Each number is 128 + 24 x the weight over its row's rms, rounded and kept within 0 to 255. Layers, rows and columns count from 0. Numbers have three digits each. The size before them is the row's rms in percent of the matrix's.

# o: layer 5 attention output (transposed), 640x640, rms 0.599, rows 14-63, columns 256-383
# v: layer 5 attention value, 640x640, rms 0.166, rows 15-63, columns 256-383
# q: layer 5 attention query, 640x640, rms 0.111, rows 64-66, columns 256-383
# k: layer 5 attention key, 640x640, rms 0.113, rows 64-66, columns 256-383
o14 097:122114150086113111123135103083104122144099105127136155111132119127150170113127133121145142097143129146152054105124167176108160100148134165145126112124130120109142157097118143144180130081168143111130108132147112148090094101098130146116126143104104086127177161146176122142127096128128132161145166116135111128102134185103116147125117138124115091139126159124098091101131144104141207138117
v15 098:142134086144112090084120118113131092132180148127115085099158136134147148148147094111130114119109112132115115154110143104149145130105121130111146114158155155134116121128164142090143136135114122122137102108126132125121119106143136112111150140096129122095145106116176165176153081098122150127123172158137135098139145131122134119091102162181119145104111164135111117101115138139128153070128
o15 094:168125134121150103085094141098139134126126143115111124164120135136089120180088127141146155122141106092140130146129151181127141142143155120144121145149133108083164124102122171119090133106118141077097071121118125089085136107117114130146136081148116125116181128157176147123150105109108169109149131127126125116161149116141163127108143099120129157106113099095117144095138171145108148114102
v16 105:123155106093141095139119109101146118165108121092122120133130168145100159147109139090137153129129136158106151137152105136115139154150155148132141104108134159124107099137168117102102114131090129104159143166117114194100119129132141134118144169125129107087095159150117145089149144187097118149128175123145124162122131159112079101189139096122149133148108087119095096094185082150144120120096
o16 101:140164084132159095130116091111115149142116135142152137140168102151093159123148121095141162101135098114170166158126137106144137124125137118135113169086109140129134128137174096076125128154161112121132153140106130120142164162117122100135157107104115109122117093115127116111155094092148134179096143109151141120122126110143112125116050138110167126118194150140144100123130160135114124138131
v17 098:132129106156140204129136095134165144127116135083180107146114159096111148135120156143094101139119122107109116098150131141103132142109135125164128137142124114122133112115166182124119134150141096170147118156125102173154163120129123108098091114167143155145104123082130126111109134135114129139113147152144156093104139100141148131081138108138152126096088144111101113138135141128165098080132
o17 096:128141143144167134151080143126140129107153133076148166139108135135149119155071145118123154169122164149146144088124134140159131108127137102115123156132163114074143119127095124120154138147116114110166087131110147128150146171139172109143080148118156145128161117155130125175151111082133140148140121122126128132149128118089143115087127133160131160076155101106181163148141135131130122144126
v18 090:141103100173085115097114099132127147103119136145163136131147127107125070134145144098151109116139124105116127090115148115103148116134146099124119115140152105140108176136144103142161142136136136122109144112127124113157153100121094136164151125121162111118092159103117107103134122159158161111099162129121119146116101171136134117150114134122082121115140118161058128100115146169130102112151
o18 090:127137196137132114119108130127116156101138122083130127150124101077108114123127115131094087085121152113135100129133136179151144097130165112122111155103116092132103136130126152164159100140113187137145121123103116093141104089159121120138117148123183150122129149163111157113098111104153107145122138151114119149119135114129083144138108143129122143128154163131123146139096090129113131108124
v19 095:137108106111167130131107124171111144089146120158088103111153130137112123156154111105071174105144105096162151135157179137127149108143167130124154128125140114117133112120123129104138148121136130155159154129133137156170091096165117123131132155139153069131091182112154163122108142116136103150138185142132135149130104136110123127142105159137124148113100139098117149137146100182136102103138
o19 096:118168141137142100103157123142129161128131146144139156130124096130128107119133118119115117166089153112139124140069157136158168119153127156100161121153155105141108114112116118116131080147164147088129115156125109077198132121172116126165099161126116150145109105157093128130124073158122117138109124139126124126112148109102150088135173115152152162143183101124133128134115087130099136139158
v20 097:119163110141101152139111163111065117119135072084114116124113127123123140134091151116132112134129129135090143122120149127175120133133109125145140146164138127116143127166181081097086160136152122150107164156162164093119150124135106119145156131138117105089094111168129092165124155108156125106147112122113165116138133106151168128151129133180120107099134159176145120148113109153147126125141
o20 101:156146096138143155114176137115129141083112158150119137110146118095129111095156109161135167152107099126142078153117125081150094117155108077134116139122150115156123129106123120111098152102098079108132164105137137151181083111126123106118131149128119104141112184149102101109118131102141127094079137124129182129094144111111161111136160174101100121104129123140117095166160152129114088117148
v21 097:166139130143086075090101097107096149139123129149114086146158079173129131117161158126162164151124134141119084103168155122140120125115120112078128125111161149117110189105127112112099133114143111111141160097137137151131130110160092145125097108082116132083104124103140097105159123146157134132143066130147120119095148115102075144135131123135140120179160167092111108125098084129189114106111
o21 095:089097080136091090101153154120105101123105076146105118144110086152151123127140157100146120095135156173099175108082124175153140137127151173099110115138166124165107138103146137106119120124155149120074093104122131095158172138097108135103120142104118111179129113119167089087168130131157141105144153101134116102092139161134083140154143132113121167164095151153118114131124112117105104104113
v22 105:144139117122099165147139157128110104145105153108128143115135174099117133152100133151179139155114130124081134127093105085162114151110140147151159156117162129076148122129115144162114094135123113147102110134116154127085143120130113117116120148149113139101147100127143113159144164101124129145140106116192120137099141083142129103130139117097113103108127163101102134092124150125114165153132
o22 101:131143125104153096128137135159127121107132100093110132125117137146164130098138114122096170151156128131137116115115134114105133146088084112177107138143140106097120127136095158144141151101117164122142092137143079084102095139073091104120104143133107086147132113119137112115098122137158140132101137097099120115160126111105128105143155125147161092075130135125103049099144163090129145132108
v23 101:120151124120166166129111137139107132132123140110141110138126145140112119143098161136117153099111125153142121144145095075119132133130104128096118122161111158146102152116154164124113127203099112141155149171155103109119127131115131151140149107118111142130100114128184090089122125080130096165135108109149159159142133117139151132153139151135145134141126118089124190147099096159133134124152
o23 095:125126105130130118118092072130110144105134165146131128143149112112134156160123089103100135107093180127113133159145128134115101117132089160125132132131109139134152112080122132147117130163097094142162130116110126100136145157133131153134141116152157121159103147090136113091114134124128108114133144121170099118116136151157116145109113103131110129140136115139155106135170132113139121139111
v24 095:148154106137136133106153125093129077134158127118125095150148150125127143162144124167120082100147155111111141105097148141187138073151167087126096108081116147159118105089100135119133102106069177160155150109175126097100127132144143155146136118136137133136121074086149120090124124097104131126157118145159084147142158139155116132110106115109115128159134108141143109092106139131184113131102
o24 096:134138135130137124146133168132158126132123126114085099148160155125130129118121120143135108148107102122125143111141128079096103131098135102143129089151101105137156116119115152109132148160114106101125157129114135087139147170131125139144090107092154135162123111141160123155158164117133150146148138111124122130114141158142121156100121139114129149134134138109125143117131161098113112063131
v25 098:135118123125101138137119156134108133136152168101148096169128088120136135138125161136087166086153155141171119115111136117127139120143090136104113092124131151151121132134116157046145119094100130115149104138140105106160148112130118080167130132095123093169061057127138115114116129101129132104130135134085100108158108122161091156087174149146080073125160116125137167158143133100147122087144
o25 100:120141099129142127111119144127102136127178116080080112132093153151148173114139154139142127143118112130190154151145129132174128133081073120166106088135137120142117157115143114162130139129142152084080172127133122094132167127091108143146164130133146122160138089111144124094147119147103143120113176178094132059115136102131137178098126130131124132133118145137106141083123139108133152101166
v26 100:142132132100103132118112164126153149127073173155145144110136112137146177089122139150087121153117127121102106144122131124122158098146138116117101115160116123115141126166140133153107103172107160142131127116135150091108148108130126148136176132175119113117133147106124136126155101139189177140131119143122101086116163142144103138118132057143133109155124070149126132137114139152091126107145
o26 098:149124133142127142130138057150137181135104133102119087088137153109169135173141124098136100111103152127119121118109133155171137168144115113119115084117120115135134139104069138124141109162093131140125102108101190129136128122130166099168106165142104134098097129114133107123123123115108115116123134157142144101128131171098121161136116160122126104101148114111179117106162068137139127158107
v27 104:160139147143099100108106138131148108126160138133182140136109077133118088173118144121120123110153158133104075150162107114131068130131160167139175117151137143124129144124134115140110131120165101133098133122123159128120141138160141124138082067131138126131070100146133070144106114096102163120114153170149074138120106120139126128146109157120130126060146137095074173140098115117094098115128
o27 102:165128135135121086159103134076174154130149118093136126119174117124145116112151116139100136184150135151121117172139128112173130116156151124179152114138154143129136156115139125126120108112181131079122099099145202117075079127109099110137131158149118097116077172130143133141129169121106205133111110167116139104092172163116136097109152141135129124109135197122129099132157131107172148129115
v28 101:086104158143156151128152094103138116123110094102151089103141158174141111111132143105168156113151118147115110140143122179137166084078141097142158167140118137141174100116134115152098088106123129099086151114120124073129114142079145162152147160042107117136161130108129081083086134102152130134095137111138149100177121140142159102125143106119112115138126140126119122069098139124138133081122
o28 103:131136118088147136148143141118111141105124136106179141100132154150157103115140081095124153102143167123173126163123090093118160159095099140135137110113112150101115130126164121107099071141120105139112120139088155167125156141078103128120098157137116127124123102066108087123136141116157093153109115146132142133142151101131132130126133151161133128167117160088115184110102152158138107138098
v29 093:081156116152095130142075133124096074148134127142122140136115140118115147126119115147136137133072106079168130139107098134148138121157162139139098140144145141113130082099133085150136120137152186113129112084132104132120160123120169143142114090117165150116200131177117114147146102131118160141137098159130110153122138093158158114121132123119110112123153117119153127110078115103137165167125
o29 092:121073141117133125145131111144107135112141086128136134114150119171085151129143131079122136149127142103178131108160111098095128118134096103136106109110147078136137091116146113150157129173132094141132131113132090165139118168132137178084104132113172119155148095130089088158137124167119106124137093099167133169148129112139136119115159129137098139159130120115202144112124106127127126143070
v30 103:139122104120090104138102140102147163136092103117164128141145094145137141148113111131081090136134115125139148144140121129165136133153129162128125154145132108121127129118157130123112155137139145104149134115112152132158132128147076133187124136112148137104097126076107143089148136141148065115109146140123099147157135143127158129124109103127134130126094142142074125089100127189077159166135
o30 099:138133106133145128115093117136124172143128148111121121104182095109132100117176136151139113149167100182135126134082169139080125139132143111096090133097112154113143152098143136134106150106151137126155098119145185099176160129130088107138131125142120129117095138142099106123133139132135131142117133129130132106123108163157116135135115147090086147145122102107140139146151142112126103121142
v31 100:085130172102105144153106097115101103118144158140146164125120115143127140121139126114151166119125145088088114147115113135098138149110130093142170112152130141155167092138111156149179141152120174106085155139118086145127085140091089140117168106110147160126129131121112168145114107136120135144156160106116146102130157119113141120144126145122141121146108080130124172126105115145156182138122
o31 100:102138164112138088130123128114092134127118159130155167095141132147146131137112127084149151161143133110135115152113141107093117135093094164124164095116151112127125054149107125087142134105111109144116134101141138136119131170135097168124121104155128105135119160121141129167114120135116135139142115159162126094069134111156083165161113142130107151101129132118161126151095102108113119116100
v32 099:086142140150187150136113117122102160131078101167150170116132144111177135119115137106137087118157111143125124120087136123145169128150126117150109141131145094116162164103124119121141140125118104102137154189106161139133109162127099140116125116124115105147138112093163107086113117129170139125097137126116161155084134129132119124115154099060130094134141150110116133188158114129162144192098
o32 098:120104146155123152130062136146141108135142156106112129107118135141132145116133142134107095051118107115117114117142114154124146130114138154150128161130137131124153153114108133121121135115153150113113076147111134099123160106108160132093163128126115114147107164117122140123112146104164113151076154112153113133130139167102138100099109147130144130140139146100118123127083117106128063149125
v33 097:129114155159111116134135143145131127111145136106096122151134082134124142124097136145104103146126138154096107143139134100092184141165049124120090099138153135128137121143179157162094084150138080137120116123146108131156135126165111101125173154126139120115147095114122097152139091166117107103128104115109152127133142125120098130137118112105152169107131156108152144142098175129126109150124
o33 099:137163116112108169145132191127128110161124152145151136137124146136153122142118148166114111148121142099106121168127133138136134139112168148108159153116102127123150102102100107156166074148147112132156077165109126138165067108109121098144129119125121154101095096162143134123157154128144113145153134114104102122112122125140146149103122147147099153114116131116147114142123119126095094126152
v34 099:117144130112102127173095146148085119130113129132120133152083098146139121173142120142110154130099120109129142143151111152130110127066108164147129100147145161108142124118169110081116112104121158129152112140120142102118110135150143144126178117123135125174129092126125138119135140120142081130129100109115148106105099138154134078155113135160119135107158147084055161156132169110125124087143
o34 094:118151082118142144140103087124105076136143118145179169123096148164087189103156152158123158132177149160140130154148101169154137108120093130164113160159165126132145149140157100167082091133150165107094117163123119110086114125117107168136118142150158096139114113110119145123125148150131099142144110144108121092113154112126138127086109139076106084124123091120139184112127122129120122140161
v35 101:146109109117112126076158136171158106102114110125138095103138072122157079150117135083097120137144084113137145167150091141148136163083186130132143110193077170128124175121079136108119139152180139129072118097118076109152169119116153139120130147140127134118089138156136173157084117124130157136123135104123113160101153129123130133117121119119102114114135123094132136098192079129136128161116
o35 098:120133148160114133109163109093143113130113116098106098143149119140151072121103120105108103134144112122116108135123120150145100120106129122166137125119145124069156136111119145120137107118149131196106112077135113154171155147143184142146105101139126121104104124169140105129161123108127154142095113159120125103082142133108070109172158140147109124149156149143122128125150101121176183157127
v36 099:099140148098140126152082091120085149102087132118146164129144148106155122120117133115145125088132154088134097126147091153148070164145127124157136135139132143130138101146113091084107102103148097110099127092159150099119165117125167127111132133096110162133098102141122127129137105095110082167107146154130138119110165093101129138154120091129160138106127161138159110133112124134136113126162
o36 098:126152115095135159135163098126126120163139124119125111104149133165127152095132093133139120152153159145124071130141097130107100111158141139111100106099146140151082150145119118155103092131132180132118134143112120100138112141158134158151112121165084134128089108124111104131141118132153112156177147120106133081131130123121128095125171139127137128111155092119170158130144134108104162159133
v37 098:113128133108185147135126137097149156146110144106126186124129130170123166148137095125155142104098118123132130148055135098115110114117094167150087107148155095097088121128121121140119146113134113147130122101129124141137096154154130120110155127152102109097167117128109143168154124145131156124121094161141144141159125125112131150105105107131154114145137118164132131144143161157129141142095
o37 101:115141158122109144124172122106150166136098138145160084150146137133160168167120132136151120112083117130130108122137117192144131182154130096102136108117107100141188153118118123127139120074092148141112116092127085093065105115091112127153126091147116143150149135143123099145131145149127142151142134152106129122113165159124151145119124102101148128125138155157102076153158162140128075153072
v38 101:118143156127150138094148120165123162120116104129115156123092135105151149147157164107125138168110118176156077144118109126124111132135150148122127114138140150129132140141100084127133127146096087087092134206144121073157139115123119105139162086126137150147144166135122104128097128127155118150088097117158103125104125151158092137151096143121138160106115113132120132147133134149143150160171
o38 100:127135127140123101106111138105109107129102119161109117115159129157096095163129161152096117155145096126139110089111092123075134150094129094123141142107057112121143153125125122128116150134118127080138155161124109114114131091149135107119145162133107148119135131136107105107125154136123113134138138130106121114140166119108101107142137144127152147167127075146080112152144148126123143139143
v39 100:096148105113117142149139148118116126129091125150130137098100119138130129140125148169173140140146137123113122118109121112089108096122125134160064155065094148125094076116096142113137102158152114188115141153166116107106115141128149143170111132118107113169158099105159081131153110088142131124170117151152149114123129120154143125121154096067139184177117118130139094142112159147125093139112
o39 098:156119139089115145133108098138105158128118110104113099184078133135156159123097089102143114156107160094077086135115121097132125100157129085122161125151109114202134097109131111171112157125091147153144156117127143112096154153086127107136119144082116110184115107139126168133138126154117121127124147131134151119066120146134177128159098103138112122132134141118148100091114145156152115118082
v40 096:134146093160113165153115137127131082114151132153124146134121116119134132137114081108148119144109130144126131129120122117131149084135073102086119119143135129151126164132149095150136142127108138126106173096142137161108148113165074104105120124121132120131137114144159106146142120134099185095172134131142130138178105145147125132110164170193186124128148152104088155208135173135147107170168
o40 096:110131135139147139148102134121183149127162105117114104116133105136119124143135129078107114096096129135108088146156151095123108130122113097120141176147158126139108109120116160120184124146156090140088105107113118137095117112095111124058196150131143138142121183121166165100121136105144160139101124123095098093126144091134116150101126108119134178086131146095146119103145160142143122125140
v41 102:109108165121093152139109137177131158111123160094112144127144115140165100126148114142171103132126128108139104142145148132179122139147117119166153141127116139136115106106127138133085103133114142108088118129135093132087124167128117130124148102141118145104133120136138116143135128132122126169145094132091107206071130147097153140118112150118141082121125146149152156158148111142133155086096
o41 100:117127113096106145129176135118098088080181160122109127112115108094114146105148122173131120156151095098121139116120101114107154130118099096122108112131122159124117120123132105151118145162131153081093101121163123128103146144104119165111131125152111142128150180134119165143132123171139124150124123090141139130096144127122127149108097096133162133105130094125185081133115144115103128149087
v42 100:109100170163115153142102140108114144141095128151114112164135124181129162103134137115104170136153154113111109131118100101141143121105152143080097152105107158128116113137140151154125151098109156138123124138127124108107154142116100126141122084148116115189121160129156152144145116136103153123116111134117125115112107151130132107151115175134143132147098094102124121086136139126123149146112
o42 100:076111146107137146146093129124130148173140165193068110102115166153095134138131110105052131127142132125106128147134104124121111098113130129130163135122108132099133120191144150105104169107128156096137125138167122095121126121135132119098146092147064152114149156107136149150154111101139100160135116120109119140132145122116148143135135114137122127161087059141155119173157123110111124133164
v43 103:104129165112154133106142162121103113135071140125154116120143079145149141121125088129152155136140152142136136108113156147143109141119126109082085105108145117108153128146114133147109138129101118112130091175146154120129097099115051128128104132112136192167132083091102102099103089128094152082072104152105132125153129138102114151120108170112140118096132131143123130118149121116121110095100
o43 098:111122141115098092136149136175113147130114105153106134085131113065123127133139151103123137138140124137112133158176157167175139170121152158154126096150149161135125107117105121160161110135153108141159126143158155141097136121141134134098133122141143144172110176135136137142101134155113165107105087139127151131118153117141112168094139111142141122114128153088112101094169105150121139149111
v44 103:181143132138125133112117138128090145106125121147093139099134174115112113130112104146114104119147111138181163114158138122150107118145090140144138141142156150125178126108118138143117139123146094146115142173147119154123135078109084132144162097152141150068141138095119113112137140119166116192134131113137106143149126109130127104097156096107121109135121131151140109125108140154136112143143
o44 100:112107156173157116084114164144146167144130098144137164118128153123140123168117093136113137150130128144154091111135146143143122197108139146088141126115122127139146115159116157121115102137116106121122107157091111104127120084113104130129151142113102138152148156138153116116143148144147162104127118160108120125130136102111125145119148118142149112073112146167153164176145160096168105097149
v45 096:120161147158168135143087152174153167126118145178132093109127114082118149127074084135112139126127130118123084090125131132128153112106134096138056135126151117157106141125131137135144120141147153156088141123095090099128137094116120130111123132121150147105139127121139109117118094127147114140125147100132145092135119162131156082142094135108165111154118128115164146117168122122119124144139
o45 095:094130139122146136111123130125148141129146155131115149137147102128086066140109113098132102093152149134136134142128160156146146113125102131067130105152128127124112127103101168140094127152132163147150141145117116117113150132075144096137126148119150106096172114128139153120108103118116131133152159138137113108119110123151142136070154116110093178147100128082088117156141126130149122153127
v46 099:165144111143139100150106116129156128111151087136152109095144144156117139142155098082100162121134151158136118095137153113136137165116097138107124118142168103156112137140170125110150118151142145127118109124124132087087145103134132114118170117133130180138165140120106179120132107097126160114087161132114142098121139131122164096149124144148119096143114084151135149106126094136081120146147
o46 102:105125138093107109082122121132129117110111127143130139160130165123115139093158072179118128121122099101126125148101134087091121094121145109099141199150095125130155098107127156113159120119095111167125077103119142102128114124133151153140137124131138146154146155157128159080142155118099135107105143144108075129111132131148063115115120155147106161185087079155128101118161095114139135154145
v47 098:116121183119120124146102128133148124080104119187124138103150127124119130089115132137131088098162158160176120120099129146120106136162130135071102140130138158185169156159146137121112111131083087107062074140123147149081115096146096112137127122091075125133165115154123132100118167156131113142129109134089121163147132116144087128111120101148124131165111118168167129135157116139100147134152
o47 097:150124159142111122119084118203117093090082109152101060152159133181097141137105116131140077147130117157163095156159127128119093124114157118109114151131145110068128104129116100118111143135141060127111153131117132122157166128144085072110127110129152146105161129099124115089139145178121129111126137143126152141074125097080107111064122127154110111116114154166120112128144157096090123100139
v48 099:155137129150106175079157137132115094111169134112147118125119107121114134126085107163147130124124098155146103172137099102135186122110162155147133122103161074136183111113118148175209109112132136101133172117090110145143125137129141150128110112107112139116096148127157095141137170148143137169108103143167123134116126145185123113125129124147099125124155115087095126111145141099123104114127
o48 096:101152174121168114103116141121103152093164175108107116124091132156097097148117159092108180099084141107156141109106149134118127122159069122169122094108203121117139144094113130106180186146157116135082122105147124099146135127154138089149117136126102123125122087128118148121112110189109154147127149130141123151115111123129143142105129118098142141135158164116130108120171121080127120160114
v49 092:197147126182129114127140111170122161134147112120141093129173059139138119161117127134145156129133131141151075092142090136169112124089135134110115134114137155156104135148114131136154120092121130131103146112147110164132126125120120140112108110171092162129144129103121151147137107145106164141120122157157146124143122111159169077154105134156125131121119191161070157166128099127076119128142
o49 093:126147143162139125129128111133177101171165118137142138103150133119142145121134127153144077113097119066157133082120124112131156115140155128136105110182137143163098158112091143107215136145133157109136084119141154134099099093104122130090146119129131159104129109119126113121099074129175100146103108134135092159124149149144105114116088135106137079130102138118103086105197149141144161132122
v50 095:143153093114179134134138142158131079070151124104140123094081121104125116149136149127104121136119090164165134174158113109091130142126108141147149081149134101139110149142118108098124095095170103105120135117113087117102142138101119153091106148147125107143105134147121078122136121122102134166170157167118146097127094176159147113117137164132096200103166152103125144154161160140066101065127
o50 097:126160136158125118082116112132110106147112146118160115133105112105065097139149157102145091162137143112142147119120162119156122112117124070132087170129109119074175115106146151126138092143113166140124141131125114104116103151135161154104134143158102112140139142119112118101064167163164135186110152143119100100157128132160127107133169160149139077125149082112154172151149099097088158113140
v51 098:138147129109127112134160143151120122155123135156117101153109150110125141114122087130111136130128107130117128116119144138145164116147151143099189125158152115104128161137150126087152100122112140148126092110121097102094131108125087150103141116123168137069147103130161146123176109137116182135158101142131104133096101164132117119161119161157105117172111123159124094142170128159096104151160
o51 099:075138104161080173145106156098136155119177126125137106154104113145112150147150104157123145106148153138110124129137171145163122101141045168117104124153138123139112099168150121128158122121147119161093164167143175095155109109076131136179159120105113129132130115159152140122131114134124166146124136119111124082118134152138122105139131141117137113140164116139112153141131134107112125123088
v52 097:129142093181164139158122124147142124121173161065119129075131102128138110088115146165160147148125101128116170129114113119107120127141136095118156114115114141112104164089099157126129154165100144126171120132146131129126143134153147136094156122126146153093122135106131157095127140130119142134112109140131155106132075123144113131098120076150112090144127091061120149157159118161094151176150
o52 098:135132129156155146085083116122107138111169118122122128109111132093130118132058141117107167138133102158107153113112147125128103160161087135131083217123106111126121131118090104143144111133114160146147135134117106159117108117156093118083145131163124115121092161087107110110123121138099129168090123155116144138149139193170123139137104095151123120132111139131083137116121111130120150128134
v53 097:109131131111143104131144165160119165115114125119178138138152117151105111142126048103112120121140152120122119144141130093074115180100122136093112130163134128144160109162156121108103160126165110148094142114116120164154143109140156122152141125153163155115152152132133127149110106146105083175105112134128154148131109157115095149129129173157130129156147125094079106077136103114128139110169
o53 094:125139139107152124144161147139110114131122130158134135141128131135125122132127152170136127134158116128153092172150152119106103196138108116101132116101118109157109137116170150160165142118138120085124123117140061138123128082132131140128097137133128078136147112171124137131105135097137136103138135138126119141118103110133160155171115161125123125135087057094082123111140099120190112138112
v54 101:156114102142146174151137117148160135119128124116118113143130111119115129052149127161127167080155125111143127148116148167166096116162127103108151139145151150156086103171141122162112132156125117142109112158166150148095150109105121138136074116144124114112139118092115146150112142122111075135182085156132137081127134119133147112143127163130103112126090114106127107132126097132100128151135
o54 097:110123122171134123161128089125099119122118124127107133101071129118154097111157106131141131109150113120169108127129151191088138137174103101111109105117139111141114104128121137130144158123186128134156140136150145143108151119124155139127127125092114088113127156177080135150120094104102142099158075158117077111118138100110129162093155117157146145134193107078120114131162097129109137111138
v55 104:129143130114120145120106139106166126121136125162101137109106123137085111145105128125141117086167138103143098126153120134125126101135147172121148124176119126140112091176128098141108106114075131100132107127153156079107126150111171146096147138116156149118159119120132143083156157061157136131125093154110155085137139110105110116184123165163073121099155106141131184134118204127123136093145
o55 101:147096134126139132125102102156134168119113092109132107154118116060096088151139146080127161162152105161135153105128101139127136159152137099107100153137130078126115121112118129149124099125157129120097131145155139122118122101110129115142156135147129114124111171130118182130153117130126069120131154160138124099123113129128132144135094164134116072142071122126113171135142130151168179045155
v56 101:130131112128129123178139174129148129185092125074098129108144082142117123104126116141102121153153177109155138134128116158144123096128164097149133113153106133157168162127124141091105117166132126124157182134140156122122173150107134171117122130134131145115132128155086117132117152123141119098108135122122114084149146131102108137162135079132101179131103118128131105098194149100137124119170
o56 099:125156135100122120135137157145127132141127158169159124137168140129149090137138098096149163158105115163152083163139139092113143130130154134131139119092125111161124100135089121182136097138149133120154142142121121168131164159181079117176105106145129126113120184096109115123127126115134133111151118112120105146155129120115088124144157120183144143115164126151108126140158180104179121125147
v57 099:149186131094122153086135109154125116121117118172094084140148136086131124126154130104130111131124152095168129129139135200096071096117141110115143132098145154103098155156144127144123175140120146096118106125120143100145118137118149124112159131147139113138127191117100111119093174177118117147097155140105133107077146101118120105102106138138111127085138097141148125156134171114119136142165
o57 100:142133118155165112149110104147107174129159147116195143144092132108124120145146156128147112154095132150087163106134099144102142091141128122156121102122118132111110126175166131120102048131129130143125119108157129099174123155162088094135115127117138091114100115115148167101172111136123186077110050142161161140128077108110075101094158136146103085127134151143148113118121152138168155108136
v58 097:119112157133078147128143156100134102121106110123113158146152127084125154087080122103139103121163178114109127115097119122152129126135144155147102156122074162110120114126132131101091102111172119144114153130113151130112107162117109119101133103144083145151093143164099114150107097128100135154119095172137142118127105161089074113082104125140084123104137115093100118168144097144136163135191
o58 096:128138130132125078116097144158123122135167141089133115158133118133140101113183159120116121129149096087143127140122155122101119138146106143091122112134096148149090091084103149108152119115095118130073139156127150108129160123112135116126095127150111133106080145126151112159126112125134085122149139130143118154133080109143117081156140151151071150127160143126112079138145122104143145180140
v59 104:121130120081123132131146119092126116163138101137161134122145123146150131127096125094130179123116111144146126121111125124140184154107128124168103102145115117126101136108130112110125138115125118149119118146143139120107127146127137101101117096111106136135127137098161151089162144102138136108161155154137133123098102097140092134107088124171100116152115130104165136113101127149142129177165
o59 100:143151143099130149190135102137095132119081100128127155150113098130140088131117122138119079123112123124144141136142121122139116169126085108072121131154110164148108095094090181169108147130124116112110121113114191130108139124114155125124139098109155118155102102078124123110128158082134103119127159101142126128122137160116122136127187163105089154135156111103102097105121126155133135158124
v60 100:141177145150095167119123158124118118087157176128101126133132126149126099159146124133146089118132131109191100129121214159132080137131134142121164145118181083129181156138093099120103176121138099139168150099141176155123140124156167110093122102127102145096144090125140127138156148178137117081129100159118134128115113095108090159130139105148121154124160174119115090166128131128147147135132
o60 097:135093128189100121148137191184139081119135117131142136106110132143144102137149108160137146122146147101087111181103132120108141170111137140136102134160165139119149164163108109084145142149139149112096156103100088125143059124130109132130119125160145128148084090131145131137175104152102118128132144124154151112125082097170176164125130107118145101139121131125148118122140157136129125144110
v61 101:119093118124137116183108136132129139125098137146146140107096146101157111114157163126144168168190141127134129116128123084114143069114133124153153099110130145095124109145081156133150090132155106166098153138129119142143139123107112130124114119174129086155152143153161119151097129075096111088109150128130120135159153119072160126121093157111138146157151095102190140115088140144113137147154
o61 100:118070168090111121112142094111144165186087161067138143136154119139126132122133151121103133083141148104157150112119109086102127122139148162118124139092097120084127168117117096106131094112085138126147132166157140111134149135120141098188127128103124131146089112162144092105124136118160111062120110142097167124151114088126125170121090082151144125115086121099115165154084126200175115175147
v62 099:143136126102120135131142156115100126115123132111148119129170135142152138081163152101136126132131135102132130112139083117143164092088134110140138121132111152125119152099132124121148195158172137152127091175096128130124119108115126133113107110126098090130102160139144133113136192117142147126134150114143089101130119134122132147128136124137092132082116134112148152129120148175132111142079
o62 098:114078148177128172150127130116115151155082129142101160160131118137131118117135142173144153141142149113155139146134107138148150128170130111161107079147146116125089161082144146127143148170089159125164054144108126102135136131107086133089127115136164104143105168118146103140122152099160114130118149121138143145118127112151114145115088079158129096129087154150079140153151111161101186136140
v63 101:140144081090090121110145120144171151117122148135145123133113117134109106096108101132097136141108125125110165114141143117147120181091100158121151126126107156113134133120123117149120175148168106115155143101088112168088105131122163092098159142159144142108134153120153060139078126137096110118072135127143105134142130139113157144149164146150154104128117143117095100141141107112160158114073
o63 099:099126071139144131085181147084146132109114112136142145124170148172099120138139149151136118107177097153120090160146103066121107086166132147159114124154161181118156162134146139128173137166117122128135116084089115178124160155153121111139096105117113154119121155105134127127127067121168153083114121117146135165119121167128103093111133131168101124077125092150156136114148089175116142147148
q64 103:110145100093100104119115075127163125118146121152151141102100120123114153133146129118144125103142081143128161147087088091139147111112091110137118163133137188150142138123152141091107117161127079130122155135152112164105138129170086165139120116127144108133137110123152128142136111128085095143149131114142089092128181168116115062096138122096124110122108077122174079117123159122127167156142
k64 085:115137121102064146133106097147084152132097173137160134109119136141120131156116149148119118120090077150136110143116127132062151131160142135133164136110117121122085124123119132123137139122129126143151162132111128124162157132148132111118122123151134178124114134108111102165128114122116172115166129110100157117129109144123164076113138101144104110129127096100125132154117131173121149111154
q65 085:100134061158096126144122141119124097146175133144122142123119131112156194124143127170076097070168132102151116133091102100190128126148124160146123121146115173109171113139125139138118097113125095111125091132145131076144159153142129146138139132117095130104180087155146157156141113133126112139101103119126085142181101172110122132122135125105162128142082082163104148106159085140132125146107
k65 086:121108132115146084130153120127132149100141150118154120103133122144126104095185127128114114129096103089155162126114142150126123145131123142096134154100124107124140120095124138091147105140158171151182127144127182144157090157187102067138119106152113123117167140150177138184119114131115131100134128188120117123068096139118111076158134138107148114131117124139148099116137107103103133147105
q66 086:106099117125131110118119126123151084144108151143106085153147113159105137109110140167121191111121118130137113159138087134170132146133120130139120103133158150131144145094156121094125099134131124128150114092153155145143121143127112135143085145132145153116103148105150155082146144107119137176137135147112147141176145124131127102104120144152156137092115159107117140147149111153101133177156
k66 086:138075127106170131133132122107114139061170132142176125131119129151179107068132118091142119109140152171143094123097155084150083126102151132102092125147124090124155125094119125154115138147125182116155163154124117126134126082154168191079119125109093099123122130136142130110085139101135133108091096063126136149161126144091098138166169175151131101173158161143155121080146136099089098119140